{"n_layer": 13, "d_model": 320, "n_head": 5, "n_kv_head": 5, "head_dim": 64, "d_mlp": 1280, "vocab_size": 32000, "activation": "tanh_gelu", "norm": "layernorm", "norm_place": "pre", "norm_eps": 1e-05, "positions": "learned", "qk_norm": false, "attn_scale": 0.125, "bias": "all", "tie_embeddings": true, "parallel_block": false, "extras": ["capped logits"], "init": "normal", "init_std_qkv": 0.0224, "init_std_o": 0.0044, "init_std_up": 0.0224, "init_std_down": 0.0044, "optimizer": "soap_variant", "lr": 0.00515, "lr_mult_qkv": 0.7, "beta1": 0.95, "beta2": 0.99, "lr_head": 0.0121, "grad_clip": 1.0, "warmup_steps": 200, "schedule": "wsd", "decay_fraction": 0.8, "decay_shape": "linear", "final_lr_fraction": 0.05, "batch_tokens": 262144, "seq_len": 2048, "doc_mask": true, "train_tokens": 516800000, "steps": 1972, "dataset": "wikipedia_en"}
Each number is 500 + 25 x the weight over its row's rms, rounded and kept within 0 to 999. Layers, rows and columns count from 0. Numbers have three digits each. The size before them is the row's rms in percent of the matrix's.

# up: layer 2 MLP up, 1280x320, rms 0.0968, rows 1107-1206, columns 192-255
# down: layer 2 MLP down (transposed), 1280x320, rms 0.081, rows 1107-1206, columns 192-255
up1107 123:458487535488526502506466548481525477525509504490494495463486506474475473508482513529524488517489495520501453497513514504499526516435519457500489512479498491497530508513491573494516496513452525
down1107 108:483485503473542518501491510483513538488493490504521486455486555506525516501465479505525541520528523480448490488492497479474490475488495492491447513524466486522522465504543486478513520526505472
up1108 114:517453520494498524478492564524497465525463458541484527522503500510491495534517526494520502521474529459510486567478516515518511514464493468498522539487514452481478534515501511501497481496469491
down1108 092:481530443489529496554510507497495500438519516496504501457531504514503510490474501537466492502526531536497497468530536489488495509502553533509495475475500520495544498486506502489495487476514501
up1109 085:495492490473530465509504500506521539494477520535473445475504543509480468547519520466465478491537445479502529512532479459483479513515488506502495493482515557505534512468470462504484473521481502
down1109 096:501490477528515503489497521455464467494543466547515520517501473532478503433567528557484482495480549522547499466474500478487520497526500503461468498482482475511523499498506485483529527503521544
up1110 109:486502500492568509499555485509511493498489466488495494475524505473528499481482462500500535540500448504481530483495498565493519480529518465467498511506546467528488476512499488482498494495520511
down1110 106:506534509485501482525514480516489485495499517517524522490510526522475486523511544485501483478492490501558502518537500479485514509540489473510476547472490440499459483484451465515485464495488481
up1111 086:518522560492473493470494501466503511507527501531479523477489523499504457501524520485500490543535478548516539513503478510470517552517484515491508508472495494487480509476494508439492548493473484
down1111 098:472526463498519467493527473553507549528479506502496505483526477493497530497493490484490504489503489486479496495499459500462509511492482539477533517528502512499542463529467506459478522504509508
up1112 105:465585482485493498497492475494501511460484481487524498527490491441532467469498481443511515485523425498516475542481503530493483489489492472526512554526510479490519470452494501532509504529515535
down1112 097:479525494476523500510508486500482509523521493494502488489465530500510530544474473530487539508520574499447549462481508454477499474504511536539517523501507516490502521482500491491452501501471473
up1113 100:500487518502481523480464499527477521492491489461482527503508507500491443474467490518474515488548481510529469486478481535512545516459510490513510530543493479493467527483458520463495516494500517
down1113 099:492519512547527468496516498492512487501518487515512568477510492485519492496495486553444532485457541517505529471492520486502497495504523533474477495458453469463447452516531476479471513524488523
up1114 127:461494465502508503467452544499515507532507510454503537481475509461494456555479495491527501491491487531466494510535526505484506554551500537507496482532545532463544507506476503528510477478486481
down1114 116:519478505488484538493508507496506501538539535462504492500472525484490508549521492480520476492497499528447532493512530514498490555482486495452464489490535482536512513571497535439530502511496505
up1115 101:439471515460485526446465468525521501477513508502475529479511530507489460507579466488531509489443504483497477485501479533486460485527496469515557497504506501488462517516538489482518470465509488
down1115 102:483533483482501483474534460481514547493495467511492491490505554518510488504505457507538539493499527499484538466524532480501498473490510472470560501542507516496497508498542489508493434507548473
up1116 101:512535471478465449482482520505518507523474553451520519484489520490455447497511487486519469539501498479513446516477509458499487505521475496474449490520490530493497503511517512513539475438494563
down1116 098:502470493479531499498504539471480506501533471532525496480494535508482542536535486490521561498508512474479485488521525533528505482479490521515505499522494489471518500510474450495486514489505460
up1117 088:503473495537522515497522475471531491487501508493490497475499529492504475530507505536425477549489502454548507519481480536514515469500509531486498510485505479553457525488515516563517474491485528
down1117 096:520526455499514480525522527525483535494495480533500520515489502532485512528504532491504450490518437531485507464532513501549498461476510494527432541479502477459499502538491543510520533488496474
up1118 079:547493511518490475539454465530521496483534484519465497516516513509481501544514500481457467469483506554469515483457486464499483511567495499503482468512491464523491512497485513553503479465477538
down1118 095:501480518489531487469490497505505483459481440486477535530487468534532474541512524538490464481471482500525515508513535498471514545517553489538527512484556497511563484531508504525475504489484503
up1119 114:479528511460534457450476435493493511511521482498524535515487509463517477539488457540457489501502509525485518506512488510481495495513530499517468520483480513546511500542518514483504444529472500
down1119 107:475493453513534517464493476490504494508509497501505536525491512493479530477459499456485507483506542493484482555486506467531512477517513501468503491506514474501515528454469470451481539514477500
up1120 109:512524482528521510444481518524476503560470491501506496522491487499479487530468496511469498517542529476490501457524510532521527477512525458536494502502516503498547517526516475522494487512483486
down1120 107:552496479496505509489484507487501489487492490522494506484499483508488501452527509479532473468471504513531510503484532469547468481539508509494563466520529457486477484495522464523530517501513486
up1121 106:540504501490491470527447501460477475497477509489509508506523533498471505458490499517485484459518522516497516464469512456491485501475520505493515508521478526473500546489465524501553462468494514
down1121 117:459503471490513508512501503490495512519508474490456491471498485534455487467442521506560466520529501500466530497468485454496539486489498500493496461466491549528505553510479488503525473480487531
up1122 100:516509489450542492504542493452483525491446480477456503501545517474517487454514491521499510498518493488454486517495504531459491514476543453505517507479521515527495504492507485528524495504502534
down1122 096:485460493506512499512462486516504484506510496493525497504456490506488490491489474504490504512519470551508485484549501527551536505519468514483495538522528489485478512520538487461496459482466471
up1123 102:485465489468528530525484473462472528536539556486508490483488486456441489533517451480497497527512528522513459506516500485553472480485489481494462451490466492484496497510534513478488516465546489
down1123 101:513506516513512508502527521504514503465475518497506475521504524557514478485490516512551495455486465499503494506487475476502551518509510482496491492470504490504494534486496516536557480520480515
up1124 098:467533497488500539471505492531520497458498463483499489494460491506481533509506511495493489484536504501455490487540520504475553496494485522496500519523534500569436495490495489522536546461450446
down1124 101:521499532521513496502478520460528517507504548468499489503531524511514440504453466479526496533464472548543535471492462504543484511513504514495495468473505501482480542480490501522483462540519491
up1125 113:513509512544418500499507473509525504492449506476501486530457535490494498502530493483470478509483493506497467492503472475458484535527478522442555507483483520549481473477516505523476512515492485
down1125 114:481559521491423505469503459501462511518467496478519507482501528530470519454514495459496497514532519461481507500473497509504480470490492497469497536487478483462483528501533514449488497512469510
up1126 110:528504486516522477532508439457518488539524446523512478539462484506446534485500497515469490471544461500490490560476520471521487520539468525520526551487490465450484491495506490541513505552504506
down1126 102:497522504496498491525458520485484473524501437504528502514525524486518473529519506474527506528530518480505521484504499522466475473485495535489484555468460502520502463462503526493506478512457507
up1127 100:527503487527475481518519542484507483515502497485493536469516488496491507501500498510509509532506489494506509494500472508507483496505533477537537521525548480535452517443499495478517487480529529
down1127 097:490545485518513469507481533496457490539476496474487497501482493529490492518489480483538518509496516492493473495483554468534457463505507500527477504491499505507494485481487497531483500521501478
up1128 105:471481511496478540511515538525469490513519502468539528475490492506442425525537484426516476492483483521460508518518523558457513492522497525485488488500520512520524525466478483499522486470545528
down1128 104:512506474512509517507487483507495539507518507559506515510476484539496530537518487509511492539518500531552521521490500517499527491520493503466468519502490538555494507514487506496525465500479487
up1129 130:498483493472492514527509434505483512511490517456530465469539507514558506537497497553495499526497455496491506507523489541467543498496475519496482481492517504481444513483469468460520486523528526
down1129 118:535487486488528466451508495505483491491511485485466512487524487488487514520465522505505510482512471490524492486487464501534499504468506532528514509500487517485486519506525504498545511518545489
up1130 086:492511530489508471463517546520486538469497485494541529433515538464507513516471529518515467505558498496554532509522462521492500492483522519452474505486516536490460509543483518548533509507495461
down1130 094:509478511468513506474482519462476473494479546490550530495504516477481501510476490523505496498506491523510478460535500469505492481475492569522527462524483525420503458461491495485482516475501447
up1131 098:497486493488492493497490498519480478519514511494497508480522530472473423529514536503474492526491515490549476498507510456502503504558527501503480508507453507475495545469528512520496522508529508
down1131 100:484513554507506476494500506522474479497477505477516499512532498477492468511491500506506487551490494487519505499479496490503494495485487541542458517492516504473507487522483483426465477498499479
up1132 093:469532504469498542479483478524513456532501496462559509461479473457508501434491496538475450511468514528469465483468480494480520520496549506437492491493524525536496495499532507516511531490510468
down1132 089:533512479483488458512527495467475545480485501507479508525490494513487500534520487522529510453518501487446457532513530455502506505519462502533494487466480474517508534488482489450519490497459504
up1133 090:531503426490496520490497526499510513515472482539481502480504512527497546482504477535455517512516520484485499515482465527498547477491478486453550508524512476541492499474509517488500517477482469
down1133 089:506489506493475490440465487484490532551503483523523491487485511546502512481509490494489463500463476482507509496474497478491480514464512529469457550495442527503504570512526503501508491470506478
up1134 110:480485518489501496532454461501492490457483496527484468512507520493532486488513442518482533493500486518542503446534474506471520497518476523484513486529510509446485531519469477566518514505510513
down1134 106:472471545536508466532491504455460500505540512500496488511492544547491533486495502510502510484499488493504504455477506486524485491523469458524514478525475484486477504500490454504482523468456525
up1135 096:477541548497465498495505505532483485520491489488552493517517510483526439501515519528496489493500465546493496528486494476490487512574496520489502478537447525496527512523511499524508499475493482
down1135 104:472469511486460530468540474496556509495500526495508516498450523482505466496503518512487485524511460470533560529557511467520526488520506507517485479458523475498474519503512515513511465517553485
up1136 095:468539498501499511518484493474497515502493503468487502494534506460435508517466525514530458489491502495470483432500452514461471564434505496542498498476517479508477471485533506525507506502522513
down1136 090:492500554521492523532505484524523502524513518543483500505472488529529498472520490477457498488464499478526468486504497509531496458509533495517473512528466541528520462493489480476523488496505503
up1137 104:473506513551477523521507493487525510470513505486483518501533524516452503510558491499492471492529544489494476534487514513453488491499535468466496511501500475492491471483515457525499448526490508
down1137 094:503524500486512493501489510468536535493511519517484526503521477471495490502493499530496498485464461515510509534525507503530477519530462506506476488493472479510491524528511527490486519502488494
up1138 100:511539516499514510488502458487514489518440529506489484519475493497488463507503584479522462495525509518497498483474505490557496495555520499544512522481494469468475498472469477480524466481475508
down1138 104:506503475494481496523519459495514573462462499472524478477490513449517502513524505507515510517524496520500517512488494481452539518515524487530521515518538466487509525528488527525528508491483527
up1139 116:494429463499514531508532515504501494497513520468497536504509530493474492487515525444530487505471532538497524452493504503518507533449508510507538519459518448508457500497492459527522504513473511
down1139 125:492490484413533509507500501493523515510506507476537516546502518491494486455532542493496511481478512510500495481499532482467534488517526510501514458494527474485447494480494517458503521478466497
up1140 108:505485505458503481491474498478500483508484493473512538485520547509491476510469505490507480487513483531531520466507547509499459498549538494528531482480482565487490514499504519503456491456490494
down1140 107:551486493484490506516500497494516524540499549489504508490518499502522539549457468512510442503508499503461481475491500557483524490495495494497505497498495487477474470524508465479485503504506498
up1141 093:460534503520460492502496524516534527469500493505475481479489497467542470502474529500453460540511506494503478498503514507459514531487464473457546538541520506455536492502504504555508503486460496
down1141 095:483520523494539517496481495465434491477489501520527492510513466549460515487439461487542526477480476540485509542512515529550513461494535560473470494485532510531493500494528520496522513525496503
up1142 086:488515520494485451515536462504534493504525548529512505508493506507535524528510476501512508499490517465473488536513453502497517487496546529509465494494494494471524455512558509532495526480527516
down1142 099:451520513564497505511498522480486498486486459475515509486505485513472519468494503527543492530469479509510493490462501478518498534455519500550511508466513499470476482488478505483499485525509486
up1143 108:500500501472479501522489489509530489523502545474517563516495501498475524510539533541473497508538495493478528519475542470499500502452543479526476526518500525433521522480499497480520497460499494
down1143 111:471490453491474494461498526490538528498515518530522479498523490466461502509513513504514479438480466483486529495519509467497498510503480515534503470474462491548501456486448565513460502527448530
up1144 079:506538528492483517468484505498502459477503492505505553518516509490486466534526472461483523496491491491496543464500495507504515535522459526490536525490471514483545515453498556516515502480464512
down1144 089:505507495502493503518500523484510483503521478499493494499489521518522483487467491507485535510466480491491492510522506491508516526471484494473525519471476494532455488531533493476496453531511506
up1145 099:510465511518502508471492490551510538505521516532492512480514529524520486482472474508442511492505508530514516531477516489514492513499468524490492504454538485497483481503475466522487547510516488
down1145 099:470470491524436514516521438544510524528480521487534535531467491508510464460530512473497553521556503509508529502444520495491446499530510532516492535506501538512482508507530488498503500506463500
up1146 103:476505522538481485478476497488507495490471490505507525526491490491468501463506520487516552561530491478477513549511500524496503499506491496497500509461475472463447512535508503506482485556528498
down1146 103:518517534475454502501488492485496481493516506491490486466506522518543481483505487482493450502544469496488514515524516491510508479502487466513510516499513533523527489509481501481490505479493513
up1147 080:498497450467488473496514458563546475470481495510498486540487547483517492510472484523480498514442522543544463484496529491505491536536523472517491514541460480495500506463466475488521553512467455
down1147 093:480502557519494490486489517500485463526506538495506503495467503470523521478530470533475518455503527478436465473488442499481498480508443503520483463449517469483461512557541525522525536473512531
up1148 103:486501487540484500474512517480521506522422480541489480451493530465510487482490513531510462510502486482539466542495481454491502515504470508486478511518473532537507525534502495549481461487526525
down1148 108:479550562500469485483508511497508484488512468514512457512505485485497499482473512495494489512516471525451495500509483509483507511545485459508463438510536460496486520491520508488495522515520520
up1149 097:510480515517529452457465547538473497525500477481492488463492526489513510514510475524477451547495490487492536511529519503543533539469495510492490489508525496488522474519504495509488529502516469
down1149 097:455493493466480529503530513518495535536484458500541483478487506472484498502495478520508527514512522516470548506533492530505492486529536506521529477489502507497507510548451495533534525511493518
up1150 098:461505505485458483532464504486492488518532531498527528478447519524496501480504511468489484499501489497527503500501513504512520540521508528481497446447487487523514446513493544476499546510505505
down1150 100:524479461516518494478434491503438546478512507503483489489524531495510516555489474437499528491484481508494509496516485505483485509481521514500519551488514471496439488527552506519517537506520522
up1151 085:476478528519469506462504512459503478522515488493493526468472479468495505495507497548513521516541482505507527491492476493524476477451527449503492476483493424534495546481480513545479545557481499
down1151 092:482470454509543497464536534505537446503523465515486495452505461519527519488496549455538489508501490458498511539522485520541507542511507495514492481514534544490495499482536485508488487416496522
up1152 111:501485479492524451526527471567467516503458475508470475494552532547477489483482513497519504520486446505542508497473514465434549512501509526487450518540458487509507519504510469467514491491502481
down1152 104:504517467497513441487489504510535485476484468502496523424468462516481482495524478544461524521503590456482538474491480513520512493522517534524500462498480502471551512518469486474478493478484508
up1153 081:505505496484490482550488507515533559512485490486542463536460466553454516529482496540478521495491519480496531480514472477534491507531472522479488478515462508475515501482516525474549497471496483
down1153 093:480494501486498482514504487499511453512492446502442501461449508495479535489537474483512512513531541553526460474494503491550521461492504536525512499511523513512510481521472498533494480514477500
up1154 092:517513562498523481521472576484493542520503504503473511500482467502507468463531540557498458516488497505533503498512497494537470533517523492469485507497500525464563506459490462479472507511504496
down1154 094:542491486492466489475477493470500497547483513552514507517537525507476496501496517483525524435515488519473490463495523509454479531502503466518456457553537498484486520493530509561546489531510502
up1155 104:525471522498510496530509475483527478515503485449442510507498488486491506503504508504547515549446539459485489443473503492477482545516487483480547542518484514492498519480513493494539439502534470
down1155 103:507522498536552531507540540449509508478518518511475500505511474523494522515545485496479459472482462508553537509514563485518492496505520505519477510512479497490497521544494488505447552525493484
up1156 090:460470480468474498477530506503466503508463495465492502505537532485498524517489511553481510527498498443541486503506496533483490501533477530487489474512516518514499499502507478511533506495516512
down1156 089:477548488524532507528500461521534486495516518535536498507496489513481456503496464499507470515500551488492532509521518485453490501480512488520499555456488499524525477530464526521486491464500517
up1157 086:476474499472528478507537509490488533506497484500488464522477529515489499483485472472503512536478487558507513457495503503498450500536512494541552508486468499512519512482473524512469484497481520
down1157 095:527543500470488506489521496497481503472519499514500533520508515503505524478446524504496531516518521473518488524512516453496484464521509511461492525493478465472450522501464488522515533498541517
up1158 098:520463506492475477480487477480552518513490513487521494503470463516499500445494500523490469516464489426523477481504525454509539517494471526526497483527498495471501525471500472552541551485506475
down1158 100:512551544488508477518495512479464487506492471507490501506551535506526475484506507514510469493436496526444482518496434488506514468473532496450498498507514489520508492528529493495486474515516520
up1159 096:499567505515490496482558510512486482507482520522502523473535527491483525504519542502463480497529504504552494543500495515484494514501494491495553465482481540455508479530520500480508469505485490
down1159 102:517500491453495509491545455498498555522460479471520529476509527530490497501505511501530502495561461509489487513495477453515482477490510513475449482478491525546534493510497498470482490512495525
up1160 102:506480493475490511491448483469473511527499474464493458465470501499563521498477460449476532514482478461503492537473508502493477475522475512465510491502494444491461500466486501538531540446473490
down1160 101:518496487490514484556515518512487493481517560514513460477548460507473448489500495502540541515506467576514532429563510514471513476481523502519506498476508501493521524475502501478487483515492450
up1161 099:489531512472469494459494449494485507533527483490511494474520537502525501465504511495472489491472483480508491544545536510499498486454513470485502545503489481525478494481516524500525486487480442
down1161 107:512507524505532481484535481526497473495490509488501498484531492466530519468523539474502461494514496469475534560524505483495502503492494492522486472522544491490497485530497568510455499495508498
up1162 084:504521505513474465520518517493467511504500489498515503533496508481502469472504516465466462514473505517497480522499468513507499502512537535506483510472538519503545531529531517438505475480515487
down1162 095:531490511455487521495493554495520460464489535498478487524479516491477503493488485536515528517526510497503489494462435515498513482495502483475498501524510456510488581521457496473496474480472514
up1163 105:468490516502463493478505516462524505548490540529528504483457519461511500521505500509481519558452533496470520453484501535443501498499515515478493475496505466499510509506477489468499480528509523
down1163 110:524473482490523493490468523480442524493491487470494549481520470528477491495499485478497498471521494513514521515497467515503518560488492548478507475513475499534514510482507493510508459486479489
up1164 121:488513478510487493490521502515511467496514504464475520530483495502504488506504536524521491507518485448452479463482534467489462508443515472523500479499524499499542480491472521492516476487465468
down1164 121:475483504461495478510481541519488516526493466469467472526471496451467532569466485501492482494472496537533470526455485500492500472495501556482499509480464504490518500462518510505535514470473516
up1165 096:486507518501505505506498495537474506487514514471475491490521522514503569471519474507459497477509506501504511508499511480530502546481492529521481532501487506507508528500502482538487476502507506
down1165 096:444579502487520489526488501469522505528492482507514475515538492513488487504528499496526485525499459526507492486526468504470537502511467449481497493503463468496503521477541526546487479556485527
up1166 117:492485587513507531490470528532516547490496511498496505500569515530506545451504462470504516491483502517474476469498476491523500462457506525501486533514496499536450507550487529480496490528515486
down1166 112:501460508479508519520533486451549511517518531519530467553497496524489529474503470472471502497468505531527498482513475516505495489504494486489479505521500472508510528483491544550535527516489469
up1167 083:460528528489489461447442483534498514506479502477527481481481468500519476443528471480548522499497499489521504508484494499525547493502513530492494455490498435567484478494486504503523509492535506
down1167 089:520504486523515534542482477505548525490474516493483539505484492506506506510520496487492511507503497476497477504480509513483481512479544459493499540493464512494488466517540488506476494462471451
up1168 090:519492520496508508461493507456513497551504461526521474518536514496485473505480502512493487537499536523451524520510469475458442502534537497469478475534508492501500506483477488509545510516516455
down1168 091:514478467507507514519506493468504492483507484519467460488491501495571512517513486518524496480527492515544449499527469472545479536498440475511520521505488452541517471488528476491498499489484494
up1169 131:529491539474521507512517521515490478535492484517475564512508504503481506522534514489513446484491507528576471487558448488524492446490492494555504545495508504440518480487503515547476507515566512
down1169 123:493470533541541500466504496480452524554504460536509503496524495479505547511486500501534450538505509486475506524486516493518490505483491497541529498486533549487464480535525511490485555489535488
up1170 137:517493515442501459501491525517505522515467467498516530509519535487536467540525529494525462509487490479506473475478477516473475517489475524490522502485475526467565513461532497482491502509498487
down1170 107:470509510458534489540516527494477531478518509512489478521508492467532486499488499514510528494519520481485518516459554535467473481464512535473491502506492538483483506512577517525455528520500486
up1171 099:480459520475490548490512480522489509527506463470521514547475473499507504492529466543483522472486457507506457538552518492490516496476470505538506534474515441491540478475541515521456480500494474
down1171 098:521489465474492457494515504462504515538475538480478475481478479527502511511433496509535452527506547484440515494469456493531528482491528498470492508480482506469473557458495494505507483525532465
up1172 097:453511510449517491512529462494475439494483532490478502502471571519506543481457503472508492531508461479499500491482546514510487530462476526487492528434508488510540477484551545520501539512515519
down1172 092:496487486524440525508471545533550549489509472504530498519528477464509465502496535510459513505538540516512484434510508476451521466493503464515521499519490499504473521495468492486506482467499504
up1173 092:488498505494455498508465462501500503525480440531505496508516545459533529506494513503480470506510488526487521510453552504499518538492453512477477531499496489489510527525512495490550521503453513
down1173 093:504484492448526536500511532534517538520515519510467496529447529522486495475530504526504513480540496498503491490503485464493486482497522508538536481511525529509477466519458517497478518468508519
up1174 092:522522474531511470505513458498527456476503478442499556491522482535441472507487508504496513538525496508523520515483458514468517505513468476491500479551484474504469497512491491519529438486540479
down1174 097:533534491448500539564484523505519489503480475522474543502532461524466545524488488500524493495454526487508474491480503534490477513485471495439471519521517527489498526460551539532498530549500494
up1175 106:479462540516511499486486528527473524492500477513500515541528521492504540496474502478541553493500483499518517444465483449517498447449483494503546474509487524539460480496511484531516490552490468
down1175 104:517484487499500487542505475517423486464504505467459431489502558525532513525504463494554514529497511536458529542527526509512477543471478511541479542487518465502526511487462480485553495471486486
up1176 088:503488537484492520480474544490479500486513499502496508499501542500518497534522507517543510512538520531507500485500481551475491462533484560476504502516461457499528519537511451543521518475550519
down1176 099:539520478520473533469497485506556522514524447519471528471494526511523482512522477478487495486476477476531505477471471493527473491474468500488455536482496473470499461491461480463543447479522504
up1177 104:477498512511498471498486519506513504503519547513470490531497527500480493476502535487498512506498529441512481482503502498494518482548557508495504517506487453474499501489477473490509541558514477
down1177 095:526503521487512494461485471548493536501493473506498512476462462474494486492485524472501520538549488544473509519472462535528478502470492490523503479512513512472494459502541514515479494511434539
up1178 102:466479505481497474508526477520511475524500497526478472445464521553545488492503536523504448507496510510454486490469513525467527519530490543503504519526478467482490493457502498483510472520476504
down1178 103:548515486536461568507505478495511494459485462480493509496484556489480462492532443474514484498497487496490522506459499478537520509471504489505492494504498500511489501498507511527469496472489466
up1179 121:465533532498536492504470521503488473490507467455540516499518470469470481513542481503479497497469496502499500480480501484506479557474535503503525497487516484521511494452513506517492514504507493
down1179 107:493497467447506525504495541507500498509498525481520506480543521487506507525500520504486530512513537519489546519486476486487467504501504533467481517475525470489529473531509477519507525496519504
up1180 095:527569471529517475498548497516494519481462481503461515526499501484457502517479507522505506499436496529509510496527464517492513502498510460521517491492462498506534539481508477523479458501560504
down1180 091:501465478517493505448502528487517516511543516499516476472450527513487511475499507489503502518514453478487502488515511503469495510483469503522510540487515522514481497454466538499469521511460486
up1181 109:477488523526485488447516509492521519479458461522482486441528507481530495535499478428488498514515501514495533538466521511496484501493490527525514504468524495520499540487469540500517481464545483
down1181 088:469491485480511514537530515496453492521545508489508525529512471538467508501503514550507502507474516478478472478528447484480508476525525479497505502566469485448504465524497478504497520487479492
up1182 061:552460497530503485521514537529487543486470469534533495484448489470513545496506500556505509448549523507490518490493517495513510476441473520539513512472527537470506523515493487530486504503504474
down1182 076:426510514506461504487478504500510517513501505511519515515479520467479467477524529551474462538518544490524474493510486510509521514493503507505492520507526482546548466524486515494532468512544518
up1183 082:480506498482498557532453509487508502514483491565534513470480516493501518503528474455495517515531512502527514545514468499513470479514453458497527537522472481498519488531493487536507533501507519
down1183 087:525513488551519419484487491501508453466485505479477479497527513476510542490535495507496480502478525438498530510535495499471497494486544506452452499496491483463517492487531485495512464520517503
up1184 101:496516523476504478509442470457520486523526536526550478484528533509515490495486479503482505528470518527509524498514455475499444495497497486500501482450489465500498510524506487483503442508449490
down1184 102:502540492532505498507501471483507497524520536543500502493508521516511502467529493515472478479510492483510513543512499516544553505510518482530514497532524473565486522507496503508428497499455491
up1185 111:469531538503505519544496518488512516508508450511589519493489524498502456512484484454509468511524507482517490525485527501451497476472485502556513524486471477484502503475514476516493478457468499
down1185 115:479454518503492510505492524505543515499478468528517495490435493522522535507550508471484469511487539483450503498499505512490497532519521533516515496492512509451533493482488479497499488489467502
up1186 093:468489507438509472485545488516488475473488494501502515468491491436527497501535471517509471470456475526504475487498430462481511512510513526493475514506507518495528499516458555487505484529526525
down1186 102:500605480482506458474477474511529505517511491462519491498481505500483484489461508515470520501531503485520501533433520523472473502492481504501479480474551442511487480467498512516510488455516490
up1187 142:554527521494461494493484539471481507549513432489446514470488483495468594477490470530482467478483483503519500486474469459497463464485461460498525517506537483471479487506515477479481499463543539
down1187 108:508503426456483516497500439534488507463506460465465486483509491507512436507491484492534531520489497493490538509490529519488476559486545550503517503479478488482511481506500522472440501484513511
up1188 106:508507491468518470509545487519510560490494474517508516512536477504517517552550491557514488499513498464513458482486515528514535496499519504458488485538507495480477490472457481529505493557511512
down1188 086:488485512527467531498493521487476464514505555481513499467483500486485508470446485453468497489500522530496531501537492462482460488520507548466529545481462489511505476490536500468491520464500513
up1189 092:511479503543539512444507477450506483474507527473522485474492495529512548502453482522470463525438498498535492485489497495476527471509487478490469471464485479504520505499496499521514510481515525
down1189 094:512524511504516530505481512483505492511496505516448472526499458511510498513491518486512549533493517527472480494508529523520509510510523528479528509540514538487490487477506476469489492562453498
up1190 086:503511475492535491495512473448554546466485495505497528518476524499489480522522500533496486528489495473520525498494484511485511478539499446530522525528484497519427508511509499458521475540463504
down1190 090:507515535511465463502495531499535470527525509476502492513521519512526482520460473500492537491498507495473471507489474482448460553472503532503499518507560527510506505482511487513496521465485527
up1191 106:515519502488499543479479447507502499525486539495503530522500521506498502524482528489505518520536504519495504450483479477522512490518485488485485433501520502479515478473512506524471532473536522
down1191 107:466495512497539500523503513518498471500535501467518510472523497506504496495492467505500509503464526490498527534511489512500517491468508500521516532515482526488479531514502486435517481503478499
up1192 092:516518503540522472511518474510497511503510525544476513510482547485521422489505454513451531474522501486525519508500537499501538497512502544479486478545497501497514458511544461502522492488494484
down1192 097:529508507496511493492492463479506501524528530567486503492522525454500485496456491515493477452482522493539496532528531501529529539518515506492472467492484476494512503503517501501539498549495475
up1193 120:497522542585521497496533492472475503480514498470477524539509530512533538485497468484522477493511482511478465515455535561500495514531520510454497531504488521469490507492514462452528504446511486
down1193 116:490470415451513475468481489515506511511506522523517489479492481461467457514499513507530587466493507504510526545571511475522516505497480487520516532505531529528517509506451500556491485509471488
up1194 096:496503484516494472520507539515479487495514468516444485496487512453540517540496516509482486487534526482527541485531517505491498488511499521498502520534497550537521480483506478523492527505540491
down1194 099:515521523523497505517499514515525524472472519454514561491516467474549466512475498490481486502503496507471490492480433486477467501499506468511503499522538472515439463542502501483482529525505490
up1195 099:538535526496478493510516526514517477492499466453469426488507492513480506478508485505494461509515527499485514481535473487489519497481472475522489522503518511522493516494481512508503513442452514
down1195 104:510460507537507474478526512452488459500514482508523527499511538504508482511490439502547486499520499512514546511484506481496546499522500497495536522513502512515533548527532541510491486506519508
up1196 112:538534497518461499512501446527474478487485498482516468465516468453498457481476533545469480507528497503516478559509529525485498531532460513498467535496484533493471519517490503508472524470493493
down1196 113:484482467475535481526518509473481511468535530487457523479513486510479519511448507491480487480494462511533533501474508498517518512506515481525515492464496491498506499448515533498500500527503499
up1197 128:485492500506493466479485492499550486525515520524531505476469482531479450558502512513514507552508471479529473499531500485505482524527497506518514495449496486524515469470455533446488494534527483
down1197 106:498503453530517462529491511487493509494513490478539542482481489498509528506481514507477499495435474476517547501485522516481554484523482505508493492532504519450455483491506507550530503513492498
up1198 104:514556535466482475523506500504508486464471484523511521511492522504515467516522475505471510520533476470512476482517485511526474474527491494447506521516485567481507505488508492491480518511500528
down1198 101:525494491502525532514523467516433467487562453513495493524512531519523534487490508472510540471500487512453513538477503472519494526472485486470501493513505489477517539480447495483479536450495541
up1199 109:463486509432522508528498523499509500480489478492503541486492499501480456492513471551492532520494477498579450517527479537494501476492544497471516484512500498534492489448474509534493496513522483
down1199 108:485516513508516486519515476517499485484480564479532515453522513504499494517546488506441518494511480462498500512499547539497504503524510522540512486532496513498465461525506496506494464478491497
up1200 103:509511500507486501485512476462505471495468507475575499506498543525492494507495499483473493520508507511505465466481504484518507564526536490462477520457535452508478489483504543493484492446462547
down1200 100:521516497468513487506489485494482488520503510518464514486478499500492488535496524503485505473471468511509449528497483531496540484526460524553495495493529523486484484504544472494522503529517467
up1201 103:490511537486508512504499496484489506503539464477540519525533498506498553506500514511503508508476550486533505505512511503517476495469465480516506506507531491474509522474512513496505458460469495
down1201 100:505503490512523471518500505513536506511488516485492452515459528473515538515476463479469472499519499496491544477521507522506493538506510527480507517452510549541485544484485528545503550533501509
up1202 101:506481523512448490492481483500502502494473504471506516516534482524512455517527468480530505504502465509492497503509467500511503461467490492467511504472477515472448475475507501513488478438520509
down1202 101:530512496502516532461484447505524506515477511509489505481519504521491511537513484488509464496506508489517468482475514488513515467529502454505528517500494517534516481487499491456462491448513544
up1203 099:524434519510525450483511516536492499505495482496493510522520482499478502472501502471485532478540491489530532477507470500493525531474510520466509505494494526460476523461500492485500485515539520
down1203 096:504453491448480527503508500518446483524494495538545471462527479520521475468515496491536485502504509554495508536489489499509512521497490468519525480527480540531547467507532425468477544481475465
up1204 099:474520479508485490512514490513505452502483540524488473482468494470515543486470466498469487526470518501482511512474547503502498520489497513507489563439515517519517475497564515476484547494478507
down1204 083:506463527527454487512505513525504527511508495482491508520484494531502466505466480495494490459499441504483475518500487480521481423465512486496486443530479495473530472462484509510488550486545481
up1205 111:500526530530523526477500472501459521492464520508546508475473484523524465523467508563526548532529485514520526529501502508478473534494487506486460529507517493537500486533530514486525485525501492
down1205 105:498469471496492474531479508482517456516513463480474524489493516510455494486552497483450528522483513472546488515487449493473523512520541480502473472517419501474527555469509505496492530534519491
up1206 087:531471502536487524516510494525469445529473472519497487547512452498505529479557476498518544498488478509489489481525473530500472514517459514494505533515485494489527490472506490475506491492517525
down1206 108:529461498539475498496491509510509464543491531494538489556514497492505482494475476526518518495512461553501483467483460503507531547454535482455493488472536546500499471482496523495485475491535501